Each number is 500 + 25 x the weight over its row's rms, rounded and kept within 0 to 999. Layers, rows and columns count from 0. Numbers have three digits each. The size before them is the row's rms in percent of the matrix's.

# layer 2 MLP down (transposed), 1024x384, rms 0.0707, rows 869-891, columns 192-287
101:461514498514473503510517470478523532536529505479490505494542520480496493505528465509487482492450507472498521477503490518496551484531483511530468516487475478520475488505503526509506488499499527507475526529511442512549427474500477497476487526528450515517497528488491508555460498460554483478
098:490501559537508456510478496475524523510484527448499475515485492514475530513489486471473502446471496503468496528515494477466528515497468508507496569498522490491519495515511457565503512487536486527476494503507495473460461450505531489476470494535498476469490534551573490536491495493489512499
103:465507477464497521427509532509546491463484493488477511516474455487572504513483537504520480518495485528484485499524510496488467532524498512472486453499484458504512525515517453503530538489504476507512453547486529489470483518462474463518493487498536518498511490494501501515512523490459493485
090:506431459517474523484503495477500513511454487504475505506523527494528488461508518528493489531516502509460490518507462482477529534491466512501508553519474509515513460507486494484494505509488517506489479507510495497517517532444498510455503526457486505510507515448475432508507511513504476538
100:494496501524509502493512540493507503503504497478486501492493484473503512534451500545486486494473484499489490493502482501557511535502496480499509499526544482526510561467522495497481472479505478501484484481507438543504520581485501477465506516468492506500463459480510489515500492455491501508
091:514471554526494480481475484492477487468517507466514469518534524446474480506533522517472497462464519465496495520548490475518494462496518470484476525489485542528493508502476478496524490485430484519500501453522493537484502490482499558513492501451492496527524513480512509492507496495505480515
097:556491486466464492538438511567524428530516494552465489527528454557476500554497490484491500455520480511501514495507491501491508531520512473508500528525474495498453471492500497489521495493517507510496512524524507461499500500467515490440510534485474554496501506510540464513477476502493498454
095:512475536504491506507509513520498468495464511497521524506496510501530442500514486536487506496504496486562493502490471479526563510526513525512525503482483492463461521449498467502493482536436493478492524474481472485497505439511530484480480496545513515516475461537509512497515489523500483526
122:503497499503465519527456553469502487460511512487478487453483560548505513478491507500505566482477532524511485469523542492559499489482464495432501543457525520544530500507497486528522516511479485574493539538478464487457514490475459512488494476491410503493482485470514504474560469474512517502
103:454520480584552481516481510520449518506529501471500475500505498500475498497522518484540508547479500521509513509463501468533509478502505515452498481553501495500446526491493478494470497519492514517477507473520525509542465489505533522523568544472488513482503511522561484532496555519505457505
099:489449522483504489492474511442531485536522475461509477452494497469506536521497523490484466520483444515469457496507504519519532513522469535506501494478525498502494434456469486495488474511477491527492568505517464533524478501491470546481502461487531531502485498515467466511484486502508518543
106:477508497476545524533520484476506446492522540503529522446534483493500501517529503506455538533516484509554572514475508510496512500511526516483456453498502498492483480517508484533481474503465517551487490550491510508509494518498501492500464480454527526523499509509501511491517496488550486535
098:523495480492548529492500497506520491544537441493503481530510499497544496510508503502459498532463443535499448531498494517503514450497463469506515513480455488514525511460501527436519509487491503521516469549491528504524535507511477451487462483517495491525519490538490492498507513479534492469
092:482490490514469490487468504456492488524512481486520530488491524514519505532503518481453504502494546509494483498511467523492519529491437514495490510540489474505478532454490540476476534485491495458510495482489495457498530521491477485467443479490489484482471462544502509488500482492522497453
096:474511509488492503467524537484489493460454509482510522499519552517509495505486476522499479519519496500520461546509488504533483505434523508489500504512500538507468546473501513458512533464482488509523497520479532538475554464500436499520484476501488484530517509542462495501469499502516509543
094:553497506572520511514539517465501502521488516507519476542517508497488520474480468539524481445514498521503457480491462458517509458483484438474525463456504482495508545475538477507485513542534512530497529488468499480526491520497524482492485511514529486493514486547526510441479477521472515515
112:579494512488502507503488533495564503492493499515524487517485535491507484475483467517514452490477476505503508490540498443506480478529497520477509485459515503502492504461522510496474538525569479508491506499484458500495482489478493513463537506524477510483518509487552500497453565536520474553
107:452517507483459493474529522506501513456491499504541482498539526510510521506477471518522495499520488494479533484519485530498491542477514486496493514455494490525468502487474515505506463468512555476531505464523488505511450479516477513521500530516489508487484517491559501517492538466479507505
094:479506490504491533499515490524491474527512499483462485469466521477474481525499480494454475512468495501418449511488541505492463510482515485512486491517485500504501426460484535472505540483503525499462479489508507468536565534469446501508479502517461515492496491499486532470504546526471495488
110:520519515475521520490551482517472563508485438511512510506490532453487502463468543485499516498512517540501466485506493514496504518464521531481491477497490541538484490470505497522504457512478516485430504483522489502510500546457498490517551489522422493510511453496453512477456499505509495452
099:536499528470502541499520477524515505487477486508485499525494507487480499483507435459530542516498536461513503516531496495505484512518520446528478500530538537533499553518477518491467467460456460487513489498508485462473504472523448505492499512493518480499517478487475517538474475481543499491
090:448544480506490531471515478505552478468498504490512467532513473506460482532518466498491460467504545508488520524492535493456522520549509496485511485535533524513542491512502468522521483502480540489527511506504512498506514475518466504516482511485553481533498529471517530493544498501514446530
090:449513479518509476494507507527489457539444494492503468515494484513499478492489492528507502518480472497476462493509534456474520492482532493476452500516459519477517537514539507494529442461515485544466464487504498503504491483518483490476494530506499527526506508508462524519534480493445448500
# layer 2 MLP gate, 1024x384, rms 0.0732, rows 870-892, columns 192-287
110:503520522503487477533529496471546475525512508430482507466478461549469513484501511456487534456515465515467489514528504459481554500494450503495496541479497492487510484506495506523452498478490512504483510523486475502445492466520522482455458488504495498476505515519488503527493520544454500510
114:545470497501499494546496474462519514539518493441529501505535511472490517491547513443480541535484482462486510502516548451497507471455478484507464540518470528513505430464507494503471530481505551489477534505498515498583522458504516478500513479495487483519481518509540447470494471518462525466
079:527490519526494513517511501511472484490509503455524531502509501485487525520459495521519490486478466498474490484531501524520489434485536456500488472498510494474462493506504502538513522475495471477493554510474538489477533504511502496498511531517509517501507485544496511464496535566484503490
106:519519523475526497496489460508458511499503473491482533473510530479502533513490522508510498524578497489477503500508486509456487485499495528533474507469468536484513468503504516502492471515474542483506484516504542464479450509511489528521526456530564496488525526515467481514534526551510518542
088:508466517498498461498498481537522482495486537478540532479528506434538484504504496494503498506532513525513441496532494461495502483532538508469477512518483503496444519488464496481482475523466494454502536473488527518521543479515486530495467485492463489559464516479514491475491504501530494483
106:558475503432504491500484463520534424527518521513509504521528444548509458545492480475468460477504523502491509531455493496542536508421502518539509488520479478460476483480488497510514490443518496514516501518506524471475498536450483497451497537495450556518516503493550526478494496446509451479
094:483474515502485531511507481501487476508495476525539529529511534487453497463496431526509474528502479517522476489531461477501493525488561532508501523501462502448500467476495500498462521445540529491509499514500519495471491468546492479516519464476520511482529515505477554534490520490484448475
084:504502495491500501545490517474481510511534478502452485489510493481510500499511476520529533522518548499513507426521497505514493502502504503453549491485538497502529503485487501519548533529525511484520475580476516530519516476471494480504488492523471508502487502493522525521465503543498485463
123:478531505552538442505509509507477505517531479459479513515499494511528523511516525487518498495440479469518510496524438476530537490552448493454482524556507514518494533490480496510450494542475485503493503442539515476520473526490519490504524566505488508470517512511508485568531492479519521504
107:527478536490512496559492490536494515483518461532443471572466509503493470504509535515486519487518544519537493482503481531487514519481505470495496545544502487482518515487507502482500544494505487499484473471500503494502507488495495488473514536528509508495523503464505545496546489470480522504
109:538536512506493501544534471494503529506482506519518474455504512497490469561533526491490540445530546508538516519453485524543472495523522496478511505476512495469536502494469464488540482505542483556483470510486509500520492544507564502518459482505519460504488462543496510503452510507528545461
094:508499472480530536501489470514503500524523488508524470495512513460468516473528482470496466518473543499475513514517523495546547527490493483478508515507478488461541455478522503507546465451542523502495509529557507517516534512461454519487498467495469466529516484498500491516477528458541503490
101:470523501536499517478493536501510508509501495487502532472474513488519540471495503515433487486484491490474475469461508470438456547501480481503478526493475519507456514459527517537511522498464474490547513483529508492505493502511489476487515514524534474523507491507478526505509486519475494484
102:509499546511498495546464456498481504556537509510546488531466493526476512515486548506513506515493512511483539493499497465481539473561505495542485543492476441508515473514505494524500457515544508467502482505543474435520490524513536494519553517513528508486483450486508522482510493524482515482
092:504502476469454496483457490519509483497570466523505479466544514520441488504485510483512471497476523476505520512496475517503510487487499534506503506527461504525503542485523517521485488493483511533539506480508474469536485489474510477530504528480500520490504510503485462511510498478504531515
128:522528464427524486514550502531515516525506492506484459495534498507483485517489458527502455484476526482504482524502506525493535476497496522474498516500512526500497468497531516509488530521531522508495494501492487503488469547505562506495517467486464512516546527519466510506494485504472471500
103:493480481493530539477437495534502478522510471494456505473482474462500467471499574510502455500487504480501435507492509476496518498532452492493474486529489484475491497492522538519495508511456492517481485518490490522539525529487499460505496453505523476495441483464462508483453486546508501467
085:504535520458515467516503493485496489510514549520490488527511521528467483535461461465511502469485512472493544449503514477485479519502535518520492545524515510510487512532465503492487463476456520491503473482533524522478469460478486513485508541544507517467479491535442476518485472519470452514
103:486527516522499509491467520474481476499539576503498464517492475528474484497514469505445505469525447450490531485507466505483494488519463492510473509468504488501505533495512469463519538502491456509520458493457495529494478498538516491489492522541585485515495504519544499497526507551467487533
099:476559536516525497516495497501470517496500493517525530531496471502495496485520444512491490519508504461503522484513476531489530487463506486499464472473490509489509494482513458523472493497505491499545492451503493465484539508504509520547470468498491487512462507540500509478520479491493536532
097:498525438482518532515520517482543495487477505486535519483474483478507488531491552486498515498510515494475524561508531504477522553482492486464551474504530508484508507544498513461527503484526488518521547502517555495472498492512480497477482501554499492490510513469504486520497501528499474471
097:510510520492530417513556491466458435462520533541527499529515471465513481511555504480492482498513465504453537529519517490503495488546504455510494522479481498497503486518472510481550550485489559482461496526508516509516471561504498481465476496495467491501499557467498500489512508513462487457
096:505555483459461544491530502523506483507529493508509418496509472465442501468489501482545534500526492494521489463475486489472477532533501489500494464509510497521498508536571478501463500499489491489492510519534488546523491532486532517491536499470504490478525473499499483513548490534477505498
# layer 2 MLP up, 1024x384, rms 0.0737, rows 870-891, columns 192-287
085:464506507500498496493491528496480530488496499548468476489492511535494532453510462490509481472482510515490495502483497519485499521511477512512468483435510527471473488532541507450506493514499507496510488471454524465474459473503507499505478499507493512530495518520513489480453485544489493519
114:477549499499518512455487537507515480466492533524484524494512458555489507475481477546517477448513542495531518472475522508465523508529476505532476478457549484499499524498483508490501482503492477508519460497489486514398458514461487524536531536533491483489490496484497544551511500474504478501
082:497457465484459479474489498513518514512457478552464498524497500474498516487500533496494458521496512498492500486474472462508532546491450528492471529539476495506513463500490494444461479520472549493486469489505473476508464543472497488485508496493508491510456532482502463524492492498504482533
106:510522508556483476501510484515509505480451503471484480498530517510506521464499493539480527517500504512453520505484464520489471483502513519522503499510437502478509500460506521463510544525482536516515467477507517510526485506495489492508561495511508542468509533487509496562517526495519485510
091:456450486555435506476477460537532483482515493477492564497534533474513529473516514513527518458539507504510456488492461487527534486511514484482509506524493520485486525474512503495444498516513479500492503489485540539500528513478449504491472494469506514531509512460506473510524496512519518535
096:511475502490465483500497476532475557506489488493488509480506503466493555502508502496527474470465510530504497483464491560494483509510498536481512521543531465513481525509497543468539510505497451448467509511523504518490490539502478518484454525490486537493512512533491509511432472480505488523
102:492503535527504526504440502511481531529510521509505588488507531486492477508541435523483513490485504501501473528508513496512522491523549497503501539506478463476484502445522501497500510466539537483511469504459497534491544482511482471497521462545510508482527492534497541498539511522506454478
141:513521492486455520503440566486492482452517510461492484484489550521517536466502502496536541486476534512520527471513517506536517480469452500452524525486510520552525473499505482552493528493479480555507535544490462500482505489479449502512500472495410518485492467473498507482566446484507486503
122:507469498522507451515496492492506467528533482475459493467488515516525468537541459487530503480482471488489504475532491501497500531492463507494520527508541523507460485497506504480456499511484494512490480438534507511516508490479562517487476510482450534437461487509497513542504490531478514497
098:513549520462453476509497486481488518522482512500508519564529489505500503526518488514504485508501523508505490482442551520428464428502489545517487513488505468508500494488498523475499489532504496507484505544484509513526514494509454519523528549478522481447548497521498505510496493519532494469
104:502511496503537481546516470470508506504536531513502506466482429539503489492496471457437525495512496521540525562506456505522480510514525499470511458457497506476543516474498533465502478540496538526478475539517486484472486518523500490530448430482530527504525478533490533495523543484518481507
092:499520502442488504547514495498512487494487519457456510496528536493484570490486499476504507494498546509494491474459534481512523526471505517479495506500491454486534473512544491518515478565507508502514503541506478473480490492497476514512519549493512533539490530509500498477493528488551473506
114:558483494507510505504500557480495495468527502474472480467517488493515507445475504529462483464504473485498529486499539470488464453509512488506486515466512545515480517498515497506530500478468456542524544516535509562524442488480485515480521500531514527526503502458514522502543478497515500503
087:476527479503476535452490522491512511495469492477531496527491485538537492506488539496503479497523457479497479519492481488509520504490532497512517509517504455531456535470510499507464548463509465505513516554514477530473560499480505495492503474523525552454537474499518500492532511479519476534
094:494476519473470505490459521505466467517485501489500497482506494476501456519503507517496510519474501528495525492479518521505539498467475541554534495520483524502483468500479524546512516477507509483480450488455489518479488496490514541532533457519535466481508499511505472525498495490537494455
138:543504457461497499489542501496558500505496498499512466494485526529476508492495459510486440501486511500479502502536497515502509451516507551509494535487497523488489457463517500509496514523513485528499502494491484505476475513487546523441559454516457502509498532480493503521494488535499498536
104:497488503513491504483547561507485506503488492490540521507476492475488528457467489508500489476543520473538461534518481553490538542503563541515454525502556503488504504499496529484529456475497526485500523458497471497517448531493509511537487504490517520478498564496502469453489507485480515498
089:485524500507515519508506459485518466521494492505439521500502540497482491483515501505533525507494483499502494488486522472514490511486512501496532496516470470499517484522491470494484491512535519513526518559495517529466519475432536523455512478442493529495513512508476507540510523500480496448
103:555513558457547549515507509477459485520468505493506540517497530503517538502513529454558506483474516503487498537487527493481498478497468524478489504497474449545521513504482493495510501545499486481502537528511489475472520512513464499505568469521472508503515515528501509496435492462537518547
102:503507479497482457489435510446482516496526487533496508460425507507475507531486492518510481498478460487497537517478518550491490484448483497461494490484503476497518525504516497506548512521545466593518496503506511515548521516483515524476508486500473497495492493555514533474505502513493512537
090:499490576534456478480490488510487505518500500532488484472535516509468480454530449512478447458528514490530466432513495507499456530496499509482477487541493513487525464492498486500489512518448509493496463489474483457512498485500479512539498519480533493517530536538516521471519538467507523493
086:485514476526504508470479500520539541523473459497465476479471469532540476525483499488522521524495522511525454454509500488488529507455512534464495488502500454499514525512533510507510438465494484521531503476505486469520485442515487532509538547502527518510489471535510519514530478486509480536